config.yaml
d_model: 256
n_head: 2
activation: "squared_leaky_relu"
norm: "rmsnorm"
rope_fraction: 0.5
attn_scale: 0.0884
bias: "qkv"
tie_embeddings: "early"
parallel_block: false
init_std_down: 0.0023
optimizer: "muon_variant"
lr: 0.0152
train_tokens: 192800000
dataset: "wikipedia_en"
Each number is 500 + 50 x the weight over its row's rms, rounded and kept within 0 to 999. Layers, rows and columns count from 0. Numbers have three digits each. The size before them is the row's rms in percent of the matrix's.

# q: layer 2 attention query, 256x256, rms 0.27, rows 235-255, columns 0-127
# k: layer 2 attention key, 256x256, rms 0.26, rows 235-255, columns 0-127
# v: layer 2 attention value, 256x256, rms 0.268, rows 128-159, columns 0-127
# o: layer 2 attention output (transposed), 256x256, rms 0.251, rows 128-158, columns 0-127
q235 106:459596539412575475497506460466489536608578524408561566489504507494493567502462602510479446525539502505500564579485443537459463423514471432522471505464508582392405348406503395465522441552423387511345468532496473476565523524538490516505551460419536503523443424507474606526546542441501491442542528608429491418487511427430517536475434582498555503477542494524525421502501522530560469485563
k235 105:463581484437529479565547441562516536538426563441483506545510432593498548502561578518558558521460500570498507448544466544488536597454529522496557509535594447462551462536585476496551541504363397488509578559532412501451462395489553520439515475483435469431424449504527595407596568440551536437391447503474384570512512427463541513437509586517461600452527456370541528523487504401468455471477
q236 105:469482507514490478488481427444436474563480493439521550434560470554464487531490454592386524474489461514511456437625499464474449440511602593543545420450489490513497437547544466554418434424524544456491459469498569588465592482492485577503468486526497551450552503557542636513497458475517509545446608387456461435404469486506506581503562447523492490539504487446470448500502445590512545467492
k236 100:429604451549533516510472578533525497507455558537542514417547586511492489498445454418444450446536538484566493462495396520424531381493461438437526471506470493459517555607481486448559415481480487485518516423426487435524570470467393469515477484527568524510491470462400496509468598492459459507525516479456505533486432555480488518513503493518449493503498477532414549519461500461542552477592
q237 097:554499522542568432567550515438531553461563499586557497482525601474496572517542540456506503454536519479447512533537496455459557512522450489508557554508426523516521528511394499429551449471610495444426508516540484558438472413471493515493462479557539537480536471474508545524555501551522511524512469581559527553434554549521598502484469456583543467410489483395434523523430549533507454493496
k237 096:486547426459540476440521518518481500513457469543507595541527430588597490434561542530472436479557474491541530498506479454420502453518509412469421579499533466503440443503441537540535440557492540494523461553462553527472476523514536531522478427503492550469578440556522615471447480505471552554362454480487499464550431529500541489552584489548529411410407439488545477456467536578551558545419
q238 110:541447568436573547512490565545534445518475515676497534522386533502456509559457522493534523378461526553491533450432591593558450555521368456516374569589478534527451492591433543457549466509415523519528548476614554522580424468516541518503480403552475468514441585483512430500505472499492556520453529480459541479449557512498515473462592477470495548504457505564468541527526567445552437478534
k238 103:526504495465579556472532521597501515502424422569541476513607461475471528497540537487519472477475572486472465437523500537515468505480512452479511540458542494527502456490576457525447559480491599553454463518510507426470478550524490424550437471471567431375580514577550507523407503604506417509491516500613511463565380531517428541453507594466413494520534529596558446435453427549503378599517
q239 110:519435448560463452463475458404521358457504490464474455536478486474472515530525531526453522564498559441444509431505463447510518463404464555414498517482452521512403572424426564490463524527579477524421391474457462534492484506516466504570452576457465504508409530451473424507517341473526500548460533530473464438599462428500503475470414562485507451497556536427477573498534489513491523470556
k239 103:513471590543450488521519599435519464465458629540422455513585458562479457517449377497504500506462478467507484484462505456529526515481485500584425481525498439567587553411559426519617531564424526521495547480549525459565464499480443380448514513537575471515488433440522576466558418476540471509510515479463481411543530466516508502511555554511507438492467512545481474473478558424543579414521
q240 099:459510526553569558464592576557618515573526538478483494536515492511492505401469460395585520542497485489456485465394450528351439516576533547456518444486454532485367554434535487628496618470491435434479431434523495436422452513429492547505572423554493498556476555448515597521515457475492525522493548484530502475471559593520519485476436493457465531408545518533516531549469483597524440486471
k240 096:531563556483514485484476492456427567573569448473525591519425540503589521556469470573494527504506430470538537556539443457561418462562506370451491537473416471487540476487533659494456453520432604505485497506420457514558492557572516465423578437522438420515501522553522465528439529506547393436456589612456466467542499458522473446511508437543467438499485483485530528467456511480466443485523
q241 098:586524503444530506419499502448562455445496486534430514521533415548482473458547490458450515514484534439454514441395494591490572482556464435470466469593415501520552484546480515561471549505420417457420478519477433408516471550455522532586510599472455498603426533529494336524537519431397506539527502466378529521540492526512517459473444537504355496443386461504466562485467549578427547514492
k241 096:580499514434478519529506566631474507463542531544505441486484545512522503507461475447467500468527501494455496587480486513558436448475503548426520389577506462516564509593482532525552546436534485358525463517487574457504419552531550487436416562563520492509488526548470488403691336468460473498485455451515484550512549448503481567458446468514487481506508462485510497524428538553462560493540
q242 101:516526446555464561566559487492542535517558544549491544499594623481504562405482507500509437509454490424520470498501500528520451420448517431637432559475414524497465625548426493520507434572483466402617584560535452495449535456513559453520514499470486529491516481485563458515434662532456562551505506452555509460383510511541544541468543535499474467476572581529522510490547485483536542521566
k242 099:529488527553545537494472493499490315447491400500523553458487457397454561533472477635521532535511609456495480512462521504485539626494529580519588547517508558487449556534553450514502443522433462557469528458438523522483472524485525482423367461484474484457545513531526380563540551528536551438516476577467452474372446446488508526465507522508468569474456526538455472436469488448525512519601
q243 103:579564506475524535477460555461574530476571506536499584517521515553488438472557452454483531421531589640463437543516472500563445583517533626468492456505503441535494487496555528427523511428513584470532445513470481481524453528537451476487503572575550464474431512403506527461525436546561489495495443503490497519438584503489502560424491461438511565505465489566476451440531588505486525423479
k243 102:505530563536606459517443450551530631495586577591491446438451501455502400456447498586409439566530507551563500496498524452539463536536613423479523402429516547495547467460522524470511517525585559458488463525569558404594435483514504444535657429508437597441394463421453463555427401422445534554540477553499537527447500518514469444500576509515558479479525479486472433539564500506581485517444
q244 096:442448564459544543478477533477437489497559512552542580440510508414603584462609494434552441477492503503508471602402531525442429547464400458447517477438416497458490445499443531479439448463525591524518507544507467491463432515446505545499484425519496481533508551491482481508523491552560506472504510485463449517522405493484576560407529426529472521504422475516506497472473520505526574459482
k244 101:450527555523568455450444417448504530557584490521528563518497427450435452499425557593439607644488525496476452384455493500556460498543467498490535412488632487509561445422613528448585513570587484526514508515580552516413530501526540520527503419483550483503525636587519520534567550512484492533543399528505461459465515519516452463477510529490476548536450453391524556456516561516568563546519
q245 106:553502414527592452515560527438459488443436453441540563512476431508425469545532485510489551563507530436405482554531491575423527528433577582547323534523476534518524476508430481525386559464521528540412501416495503590460482511414503454524453509483511538492509561396463405436496522547544511412464484429543498505565486561559515526450492459360466523463440462497497505483515398505452492611524
k245 101:495459516513544522392512497571561482528473544432471436537415482444485454503517464443414534620442502388473573465495482496530477525480486499458422413418485464459400489617445449427477557630534481504500523502528445455578467513496532503416463507582569481562487501573526513573560545524490441450537495489494473486452516587424442437572468532423514514553478526509495450525446440455549545576480
q246 106:477551494446568576510422493483559491546514477487536459551450377565482469557395415439442508522498499446431546501486518572543528424563464424552514439471573586477563608512461466451434461577478436497390474414624410464513521496430536579461500506481521509548545520455508450518555490463521477473434503441434490466569481534549547437516514439461478530490579523547539449570495461571492423474525
k246 105:488516567494493537426451533538488503538543515470480604518380556597582479574560572552473521537434573565508484555533567468522507463519536534550495452404555494495486564450468492465500464473456562534511488554438422436506556543501545467480425388525456518431464533484497501497527467539426458470550481492417550468564459398519523542458531576522451523455556536501432467576552512466486574569500
q247 099:462421503547490485513555479515474460402520374512517518444548475572503452446478525471534521451594490512522510499601506459451536456543458597579527526516577462462554491535528579485510489474402536477479478498455465443376478547491501504390435503665357501514448523524577507499467457508540467491499510560568577535514436551461528531456574489492469555554472472546468539484479470517519505479528
k247 091:500461490479602525581541521516512568553618511444489502464536486533474522559482451554486540518524432514472461468476438456479475459585492564454532483535491462592534501496473515498524470524575517476526502488608549485536444405544517402468481491551389445499544441540488522509503550469441551555388483462501395571525519503497417498465517503523580517603535509609535594472414475517554541530554
q248 105:491525444514448617477489579475527473488423542543514483400421597583492467569489481510471480432509469496505509455521494433541497575570572488416506484485408550456538533441500509478476421506444516505619509525431453515446545521630501472494557449476520430417560565504492567474452416475481493552492546483463502445548506512528368460576534431504461511572543546496495565448458535446552600547434
k248 106:598505513408452504505591516468466469596447454567495354408520574562445515450372560528563508511510458469484568491491504514488527527432520508588453521439438479511584428491447546498576483542530491531432445392506482566451535565646509513538495430461486464473460462452533509605435536525609494456480507529473502581477497447504426448516441474615536444455533582553430410482475473597499533446527
q249 098:443496525463432506550515465485536483589561549461429452456407482403467519476428448528406436531442513431529489520382387436570486423540543584504550511489457500462424508419446584417524471496592503541516484538515527526581552478549487518548505508470481554433587527460499455465539558438550476491548516437541493517559500417475547557569448502467499413490531517591417470543459499547540471522502
k249 102:458539500463512380545464488507520370463390471462444507455551478470495565388432524494519547489476507463463492472475383554528492520379595402446564496453533531553516484461503421578572568576406486516542469487387401558478495551542455493537561449437451516547423521516434505533511483639522510500554478475488457421505570453591506527488512516492547516479509591452442487454454424485530477326536
q250 108:556516557526544496400420508601507461443495455521529538525537558550503651548448463523459494499523405436525585486469396485504455514536473526462501500512489500527541481465534450488576427494536482487507517449581505565567486474565509558524509472543457474530497455560598521524498533569497453481427478595603496412418388477539428503526487507479473598582468438469488468517552523536522549538607
k250 104:425563486501497501494415553497480492477397493525640417448467464574483540478483487428552567458462560502477447425546459599465501479501511390434566546539412556384467460554517484528535458421423454475488566480456510499498584521540518493546559528476517444434483484499548568448490431575513461518487486421555475486516517583463511562445505492542533441417522428517552494562595423501402466475458
q251 099:515531539536471508498451498513527526439495491544479427464576443543574513428433434461460534590481451577523492399478587501492505525495431455508584437484529528496541573540484571482492365498512449480477547602507546515501498536616434383523530522530555430574624469604448532593508484454486598533466487543509554511518499453479572521481492469448467480528538457476477465434540504553432568409444
k251 092:500522506555354562483486442545477579542599488545548522391500565573497449419460551424506519531492508501522457500421538528603485467464523506478595507478457432515453464438476606609522559547599425553508458414531531534438499467537496511437562570517538469433538522495508534554516508526489512653533539479541478469534433511588548534521542554523487423468479482581498545499522539497516608464573
q252 102:452463440495440463404521416472481509496473422524524523474486557543506456505542408588553538492490578552466568552473470464514428414445444459580503484539541601506491482511537515503540523513479488467421547440454541486509507522629414506563499492537483452458491529455430525501470535555514474426575552474486558503505539437406529436498428505538551500537487483618474417564490516476472518586506
k252 099:507393409513538458451446528552509525636593452429473461555563586524443575525497574436473534470539491568521519557512458505442461585518479407497455589544452425524490469447429465451438488481557534463550513554560523503432547537556518489570516537450414541466431470439472518476531562506489524454585496524500575397457495403433499439456432516598534521566554410542536527449503441519599504511561
q253 105:416426481563469476459527394552501538468449542398574465509451491469475502460468494485423524442462498453583543463571399475515406537440528491463512530531588498452542573569580471424428473491585547566465447527486520512450411427520419501469556612538529532473484479512399507479399487526460513619453539528515497472429492555506453535562469485502478551526487463494444481407563442497541497564520
k253 102:486549520495511510507536543538500606497502491574406485509506609651464573477505599505486535489442608493522546534562481546466563516450503485418492550576503384572450486554531455442553555508480500572498379501552491428540511447425497544471493499512500510511489428435454522532516468537550453497440600573406476498513492507523511500428424442448532505470490468528518499497522503583507523497496
q254 180:444499434426396483504436511475530530493445567524598478564417565460535519578538589519504523524512651492400507521424506538475588473427454486434418528519510535479437500465505486490524531470498564560528463434508548528499456459527486496447390538440481531510558599439519428514463501534471542489512544506539494574583526402525549474536462499470522482433570496489488595545557452552369450535511
k254 097:453399506499483355560498560504524493462545496507458495570443611490530513432467553516461464538555525471501442535537463611436487496528569491467510531416513473568432499455444486383516462474530484541478427520523457456530511539480454480558491523419565461485506499498535450528496460571541499541461551444514462506406542545522570472486457514596483500593589501497492572559490474514415459485519
q255 103:559347535455542603518466427480566525463435486518505518476521475435573525548489611545519488518516506583471507460453479419470534496488528529509527569543451558422457480550501512449565523513467514427374539500534485537485483579464578483463414461573362601466561488508478526614381462580444499469495437554552461455535528467523440498543504473381482459508460406518516531563460582488503528405472
k255 093:510391462512507611537505519501474538537500545427476529455583515504540554519457501550582545551422473444494494430553532483524506473502528464545539548559420536528512501566482599509517579506451632465443535498570458525445549556578446583571507466424517533479476520533538474498502626563551455494472450378528507421487503432456501444521528455414495496515514533556566584486457510456428528434571
v128 099:487629521528510506438542485519506513435466437615509567491570474448523527523464399432455522446428462462565528347520506509523621516490422446550454460464424464445533472617492498497479472493522532432408496524548534523484553576459365545422518555478522387464574517563506451463530461543475477541408503487484430599566507439524501504543438608454548472523523524537505496463512590488559478474493
o128 108:537413579507514508599445539488534462530434485467512444597430447471534531451568447522506526484474552554582471566472500469525533444484562466505503451608527534483541529531480460482529394535466512552578501541461497471491469542607483516447560512479531506542511579495479519584421513537493433513509497438524517616365421461456499489384397485571491524504545442576422549568464572453387504554506
v129 093:563457535442570508491468523453560567486390492392423480479548400460529450551582438556517552482418505529514531622543546558518518496486522456512527510499502505415389528472557481490413545442440485508446492488510539579564548495575499534498544437511545538538472515454515483454506440507436501428561425441447544613565517478418532470479464500471583504406540491542608527549493523460446442563456
o129 097:438582490557473449463563471424470628505509474513475472493478547528530511428575506492485485553483540514540393597502487485501483443418482464476470610520459528553450523562526476519512474527614475502517546463543514515520537402515466398533422356487488427479564453510520499560487549532554518526466526550424408407551468427509508428545531414551472437576443494538469502447487522508444618495460
v130 099:425583545549425508603471523454549440377458365632553625518484545455475488501550446487526487574456505554511468473541498505457570619473532414435544478554399543544472518519544501590449507533518511581489524477534481502517430516462465520445429522441492535557526536539541551533507500558539502512474546469496486514486558506535533546403450405542485520499489532505499484442586454637492491436476
o130 103:508526498473542562430453605493478450405494443506454486491472491430453501477628495469530522472546528565445511433503499591571501537519545519467541506535464505519623458424481485512421505505503495407481515483539528558529559528509497525530514543517458509574561448480611455564423509553480400381544499615464524516528501580496471474470528478492466550517496500457541544530528499440500499550484
v131 090:558410413480520411419419545528369532474567488542527440509508473492571578493437462474461465503489461422447550518480566504416561471412507479555468557555573473474561519463477481471430501434604595468587558447578552497591435573518554549541475517507593517411561494436527518541452463463612433490491486539455450461568487414432458477450411501421430455466467552544460578472437510469540588563511
o131 100:525473563484506526589460486471548462547491549491518558503541508467498499435553529515524509524476454493588393579557458556517473490469558574363475518389502425532475560583502501446460519624417503500527496522445508521509455522507512456509643494506481449569502488484507481442460486434549571479548541443583488437552560543487485499462502479478472509446488621497496537525476544432528438445562
v132 095:475490458485549425507502506477517506549437490517434466561470545491586545501558447501488481382530458412541565516510425581462524514494505571406462486498524465485528493478550491465490547553508482535509490499481506465581417521480389529572468500432542499470493320404499458456521463504512532420521451525453532493402478444535517591508482508522465462569498470468462466473481527440410548424560
o132 103:553481464440582404536568556485510507506469455519643533462458547451447572395545464460425533493476414488470474519487464538544537605478454506500518523475510443455535465493506519524510486463482459528533578493535457494510580545475459430450461525464461560490489550508457545553434566461493584523471453487516517477488502583383541462461477571417512524577462489536401400436451486561492479515507
v133 099:573446502489445526545447498491498447435552448491574449577497456431468516544599492556500471434527523493427499556478553595484524564493441444542490539547555486517441497544454444578535454591368483523512546514493547422484545550496480488480534477523531614541408554543428393463482501431528503521515367432486512521535506500529496516503449465417582489528476585532496468506525522416462431480435
o133 102:496443483518556544522490468516493562455408491478502494561454566505503478552472469454474429479519485462554533399480410579492540515428489514465527513487394439446540557509529422534418517560489467531457418488495438462431532438459570517459495441556472454509614515524596561527474514539611483447512484553512427571430451523427619459447518613432471472465421435559498498469482520436504535414517
v134 097:523468466459436497505562525421475458490487547448523530506455421544487511531433457487619495473518532424511486428538518568538534450469464436468464489507518456510540511411536633572426542458452463495448475557431412517468564521520518542483507488557499448598519515502515552518486538515439551535570542521524492464535552561505550468531506457522470388523509486429455526441440489517379402453507
o134 103:465521482439475488543490500540497457460612439447489469590541574599427553526508625469452519461499466566482440496558493525492411510505525529481499500525455506474455454550567490547583473504500466457446460528534497477451536446524445564527453465563508490401498458584506469425561425553501494495485413458566489430555502491440530543460437544508542444530502531517468414524480586504420585481549
v135 095:515480601534491440554559566554513411526469516414498463567470593474432544435501548468519535430554524524491459539476514461563570516517467558566570547580546398490637520495543539525435476453458575451431448486449512513499531402562531533542531431512535567466403513529427546404442545479423524462470498513629586527441523465437532506502480524587488517529450464382440459537590483490468472405563
o135 102:438545416486506499470524421548546552512521411486434558490538435506498496602524420490548460568488512537432463489426453465409457469524487477524572519370447556548499443574496519569535495549519462439515458523457538503486480536590433527439348495526506544550541536449460538520490570551388512498468459498532565453464526458488505537482520532430521577422566501435545460474493432506567466471464
v136 102:467448533449555510505455496537469502479505479486402509498542557467504517456434474464552481491496517477545588523455517521517483509505518526488428499584472428461475619445516467486412434465541499381479413443533595463414512487521533531421494436501535498504446455404432525503476554525516431498589481581503474467607489488526416470418481560576589536545525379544512478459526548509427497496461
o136 114:567514514449528454465555533441470499420423588475539484484515513453523507501531498559555529420548430527477553553474502587395555496522389503552461441394475548557431422525514468472447501517491540467590586517462571539460514545509500503510487512386512467423602493469447524489549618552401485481494586470563588534495506432474471531521454460551505517538419397491496489539462590485530382521458
v137 092:478482562528440495478533504577477399449431505492594546470550469519452466600408586506480553530540491520542477494509593450537603517474488516527533500457571404550577596520530472509564563439499528443497427515505585505537563519464458555480512458530486512524553563602435450491512497450467460422550428376572578519453498450464450559453465477548526454511580493515595485566586482561546497414535
o137 095:468488499531547556545400511481534573431502444537536506528505549467547485451563466424504551564406495538504469489502477463543490484505489477435655482542520517418495471441462464461381459465519569511479474460487493454488444452572465502542374488481512449469577477513515560585468502452507434574438411528456533535542504463514499526520528524407459633412423422454625510498439423540418573491432
v138 096:488485492491454589533429567521509475593592551459562475466454498476480512461585448455492550606511531470560421463438440493381608367595524490498579525573604555513480495426511499501485517545560476522466426468492457526511506507442479490398561450507483496490526435515627580510564440487527530452524400512554563533498493544443501481531567535554471470429453495571554529493386500497467496599485
o138 103:557489409479463593445583476397512487454527369498492490440549516537396481483389533485538505479568481493530567441533609507578617521446522526442532487529396554498511529560517484472571442531535529513462576439596584518483441435576398521494417456504470595494519433509515504481525489464493394574527515531418453468466528473506442471480452480500508447490512514517463522484472478582563538491465
v139 097:531539474444436402606410464495574481523533410476398517523492497416532464372560560532577505588504526481439552489527468498519498513451453516468512485558549497505414592392461497499442496571519460453498446379528522469539501543501466520535460571533499498509495537504404488538556404507515478505484454504495502484559543445564546506511473454446433424507571522531511436438544491562438512467522
o139 106:478502603445520556506547480572471568416405465515500486508530607509463523499552448519467571466482456630508452451506473533584608559524527496437496497448463500513434441481542508566531489490575535544567557596523551583411456429435491555481479410589459560481447518520528567556490573542511526481548487547482530527478429519424468498455493554462491424489506575569496456478600549471482497477468
v140 091:443560478450548570430574535557499458490490510523521461466491430548433469521595609484478512508567448500510484555508473557453505494403511537447481575506562595442492491508495440501474422525561496539533464545507487425569588535534516551531540532530530473529540510412367573479508501498484509486615450463530401488427445467481506579487523466395444396446507488514537474473547460434528539421442
o140 099:530407512431467571625502536501528511463530496514545476479450514555524544521455560429534496582472476383543469518505446537483483489421525446502389388496461486509468600464500542564474584539516448467462513532456494468438564461462505502556542487498443476545502489524524550499496507454549575505471420543521443543667549483440594432599495584567497443539464574531492505492503399555471424548447
v141 093:578488515502516464527471474508460584471448470516519455552409423605507513521443596482567533557516452515550554584471531501534500453459482470541443531536490462523470442527449520443469463431535528582539461541381520490508491506481531441453538399500513577393472515467474559528503469507568538486482417495517511463471558507474580502609466524529489462429565465447577568520556490524567576455532
o141 101:486510488534505500555453529431496508578502545559503518463594529474475514504505497487490523525568419349456422517482475451483489473483542465448513482479437536403483426461566542551479525405575517484413548454477456457589476460524542555536442560407494496502513540472437496538545491543514470493522528408457492519469572396497545385701418396531462439592501558569505486567522482567449572466498
v142 103:492488567475470554523458519533558553515404453550436529482512443505442459462524570430372538438468455428416541512451429452538489518475487649564523479452520505538452480485485516461478463501527538443572489552605548465459554500533491461462482375522545466422485567499509605464567480541442544372484560502475507530475570568504450531455521542512451591524407518502425443498503502456535489469591
o142 105:415479382524435515463537508594472514500484537522522485403558507565504478527505481462568475565453557581465551538504528547519507509406525448504438491470545518485519489557432571482505444557427523444417492492474522515495552451594501417432616555415468576496522567420434489551498533356467589549518539520441455468439440458524526462507517540460559508454495509540601542558526447553449486493491
v143 098:575469526474466430538480565477503331534523440548443525556531513486540498468476428514492433491497533463502495488465572449389531496585548471601439504495395466466579463522467479418556575425437461517414541473530428495481509559461524418431487522521450501416466408404453440537517514495468558391510577467489453558545388419511468505523564550511494474516544376550577545608588456493553410531573
o143 102:476654534537530515529547499441573583516586468392458571517563469495494440506487542567480478535493474556578520402519389532526567475543513582558588446551643585490420527505551555497537495453572580621518447468415474472451453468468360522480423565521480457546493507540564480521509501474528498545442484563449536502379506508394496495450445507502511517495468485531525485518508450482530471513493
v144 092:529521479511501461491516464495502562550484585547590502559470532470481494560581460495527450488470571413477464462529520546509608528523461546455491436423509438540535482509492482570551553357428522555448459451488470564527575453534611423452565490513575529573416484428541507491453544535497512557501472452488455488397447597594446399487446407476512428438476506466455529486526491511526492510508
o144 097:566495437442489534533443487494464494445518400531431530528487534467501522484503477608505616492421460516490363473525547465596445557540480550493558484520575404435486472403525501448561545483567533496530579542551412542532469495517453436450511462579457383503457486530548489499489519529529572499464467474563478471527534466490487457507526502508509465556485491544519610524487542502487468470574
v145 091:472612497473539470444557407493499452494482418497457511601593465514524525542487495565465460454543557511533430518548512557431498467544438475507443492443386548563515465589436487506451451530534453488464499457398551453514584525461519463556505525510462551525511518500486470549461460533477495558470478576502375502425447555570567508457581604481455367532463521495487465456533484476579508498519
o145 100:474529508436537522453487607532447494518544363459528450587455514502493511550543562476460523436478464490507442484476490514538478444510476348564453427471567497469543683612460482530481493465475581499425520451495470507438474549450525556522591505531478520491493544545560511533497473517498416486524451477543513473480423483554444460426429448490559493471580539560422451468571555488460438485545
v146 096:423509437533554478540523422441550534450458464512440560564519548440503535467551467490500500552478507482482451557558463507506556410508495505503543453522525489553551498506513511368482509524514559483549494444511563523382505551510476474605598485493520600474469488473495403387506458529513525533429484456515510464518473410454576557384577541517473537519491491441580476562562533448540420498494
o146 104:530529592474513535535518549598530516541548472478433518530503492590509444515456518461550515517534516577559571533412536578595437518602496449455473570523522577479406484458466493631508453440477488531411492512445455506462514516388522527481504516489575501496508529440479509526474539463420446487426487504376523412532504573557441533552484557605433552382494603533477504413483485564531496499502
v147 101:567506508503527488426505520470486493373520602469533502443464457522554485479439497466494446497512491549545475536563606430554474510522511582370476421460567474463446461466524504520532484539540531493554538490501444535494618437512536478498435447482504556501540403429475584440465438549476546482459484521484535568499514535457527577550591493476526548492488461475480509584492522499616427566503
o147 105:481471525519456507611513516477524508534540457616515466555495484534578559527551511531514408599499484483491429540547478404500557523487455643490558489462498559433491447495520500428567485467409462483486499520471560495549494526383517540564513618540504553448502464509406526515529537474529454561471548367367458430525437510475511422451480549469489481484615529560469527484471430577520543478501
v148 099:598522539469421454433490536465467452569493392481520560566485527511542597508498572530474503526480523594439438499438421458454500475458564536438616491446431536511504496484467474517559613501533540527501436513542546534504519476375532508475531541536533523520450519532427503569500515437488473464521570515539453512569431486464595517537533484467514510509480490491475562548548471419491512521505
o148 106:441476525455473473527470323508520426499564579490453565497530497437452466486456476460452457514595513546517558488586489399503510513493489517500437494552555537583526483480501569437574507434549439533445468552494549449508472534451523474458482431508466417536489408591495431467604534462482530585512402515504460452460528525493474433502443540432474512459456508534562597533420383547518563488488
v149 097:390446437453552523524501575479534633597553595513492480513547565468505555576500525478378483545545487550588514424486555491495442459456532491481512522596498577454428535544507440479456438495444510513552526508468424494549489514554505418511473497580469528464507529521480563491441485512527539502508520482501511471460515575496475551491437540475588551567457593530528471514529565442488380526636
o149 103:534462439606519539460459543559448480451447429569438583531532592476537419480567509447528434522502556464483464456515526559453521586506403540507521550576542488542536455515521534403476545487483427535516573588547525516411568447483529471545567586473566514583568489475516437600602551463489497536440480481468495500496431469397463494488496486511464481442496497569536623627396536510459516585457
v150 097:472513464494529526388447514527491575375518512511448418522516563562486472515484469482508452463475555486518510542487477425576518491595528543423584476495581422575516555451533520504456406538506636501383521603407366540520572501533541408588552463574603505472595525454470463472502503602480478526556455444441539500612513515470462564533550555489485625469468526474503497394505552452517499494488
o150 104:526520535447531428512566473589590549539641545504476532516472536431542491519549483556492510499514506477494523486419497441477449419411485464501466500492493533466498488558496515597518515477509506515508560514511484516534521444426532419417570563512424427472485463420435540512502572383543551437396565435518574545454491552515560507434434572504534408461520535548460503516532454559577461498512
v151 097:554484517450523538411508615478534522495575507442564563464445480473552583522422475514504505519513567547559471434499544563366461541482433509447429451525411489483473573571431518563487530459601523488468585459469460591504550475467569495448462502505447500582478491554571518507493491500524500584428501535522478416487572427503535599530541499464505516474438542568555432517498519474515438473466
o151 102:605557442570450476497417425445535382441489483567551507524451541401457396468477574491533503496563490464529512557612515529485567499566524481531577488459434473527479412514491562347488552480533532514486414511477564472512456611524527567469480556519497454464465468514540517463504471629500433460516487419394496470505490516503488446451459387508464484497566501509432530454513419508549544544454
v152 100:618509573573533446559446525569452459505428563442472455517489478428453490507411495507528634518465485528521569515550439436519492423427500513486416495457472481424572436495511446430417492560533500488406577504478464482506388509455588484500556512478423477454474565517514426490448505536536507464405489532514500443539397501546480553525513609466473492555505547582544460444483468569534645435563
o152 105:537464458544585541484539563485487524534557445582480524591534426534547480571509493459450453424509481556398544493466452557565547523497548420536586430515508536475509469625533465572557505442474458552509593500518547542506461485533469495525507483450501571599443526399453442454487483543473566478570507417511532452444494510441466470494467484454535476559406493446542456568535512533482404548400
v153 099:429496450488476550490421456545497504492442514574588534473526435494558434438440584552518518449485458507524475587539491483460515492508514460458540593561493527512603410485454599505545442541422481437426569449531443531511440551498447461550512461525526453457520578495609471493549489440533533481552467576529425406462464461567497545476495632542478495570542567520545511550496473492564511489461
o153 101:546491433456493519476447576531441492567557524494493506464530456509585450506518440411556497592431494467496547444412551516475483645542448508456573496453529477395564571692446491507445534446524457526566469509449520487525507401533505524510562468487447595535507514395567438526501418501444559507537495443454491525469441515462561483515508488562611564487494539530461515580459505510510500489461
v154 092:493490507433509507464524485579586440411486448643438492529483532497491460554437511414467444468474472481469511471501557490571484528518513616498409557494513427542478536543493493576472438483498491594462536558475515556507516637592427503425481450453525536477532480453386544531382534483503467490452558467476513536590532485486439521543437511483534512553581441448485529551574520527564470450454
o154 097:436594497482557426545484470476506476433573526454587474521473525580537475512491384510494470481517582465526465496458450469465525417535449483500604556497534512487498454488545510461490467471477539503599504405439544484543464534503508424503501573535540490491457533444496472514561518460518527430555456500437520493402549555449504550476533519479551556570510455525478608516464525535499474515482
v155 102:509533521446544491493457483433481528445404546549542458510495507511430445402475530589486553515476485556527502636527464449554436441542527518563494549471456611534498468442478532481550501508462512536496500477521491596461498489423506466442495564503472395518526497561525468455531492522507537448443562450490487487509602564443500526480485547562500446552524611481448539479535476522470417519471
o155 108:426476566519418490344473513574421445495518448479441528408533480555540509461488469465490468499524461430440535519443611460532563545548467444488471522504546528422489468507474487503491469471544475572518528492416498539586422477457438525468549482536446549479497463468414448511464455487451498599532544536476470498520477434435498389520465433432533425507433363539554503548519530503598490505555
v156 095:562664531490541508531514533545494523445462563526493440463484452481488537500449462518498520522405436456528446516457466434530570595627463538493492538547428578521524468485472554541465568458537535394435522483581537470567522521431497475514518400520511546588484537489523453421554530510473471517452465537537480566424458541510535530515404610495496471552472460538469545601466480449512553557543
o156 100:463517564552473518500501495434451520518420570480438489436487507441560553538469523462508501522528493562543447464491472381574467444431434431445512522403567505471515450569489472566498470521471585444527540518555503512535472517524434462507529476540509583473553521386499511537521462585446546426505518520437488453376479475508465390553446346400452527526492513504597491503432529489522521493445
v157 098:544435526474523514455520502516483437381476445551539473424552478595542530466494450519546473446474354521520490536524448593570515551419524555541593467559524466491554506429489516506579424380480497407522393528523383574465536561499491448550518497480616506553445505467433572435469501418465491485470438541453501519454581480560555506483541440507486500520554445507451551544482444496462540538478
o157 110:529517592483454474448463501544576504465469540512592448497514426483474485428482429495527522479456534553494473548477490413499461423454509492459573472441475516485564407506356554458506461546464487521559431541452494503475537423437524433404435538412407482399520470536545462431491534557315469432552509564517504417549525495533517421454502533513535537541439379461501526572462477590520509550531
v158 109:516547594463544547501558464581535536506563488445472501474520460515436384462562536606545468472540537545584500555586500444550535512566520445479546492470540463446457513506491580581401496462516484388470519528575424420509541511520466426514573556587433545521524538449526484536499469557417420478458490471553507574445485552498501503546387455483518497567477450470434454478460601519494465449615
o158 115:519572668468440461482517509597428508532494537515512497430526539457467506536468491479576474430442444536469564477464485405471433408484543561538505503487482457474508584532441483533512536492504496472518487523482470499492495419527460493476427446481517466559451543576493605541607581537513462489469473504468558450466469447455617521450457407492444528411587468555479518572607478479582463527443
v159 105:457485476460481492479475507444442519460399513537521480454541542479519575493502524529536611457490448505513483451550571471560517431531467442485472504500532653489510562513487552428479415363586526589490489483463466561485513564358546493481573530494549496474452516598553578421500468480499562634499487490586525525454436482502536412444514507483535535537563434535476565591489534501595384510567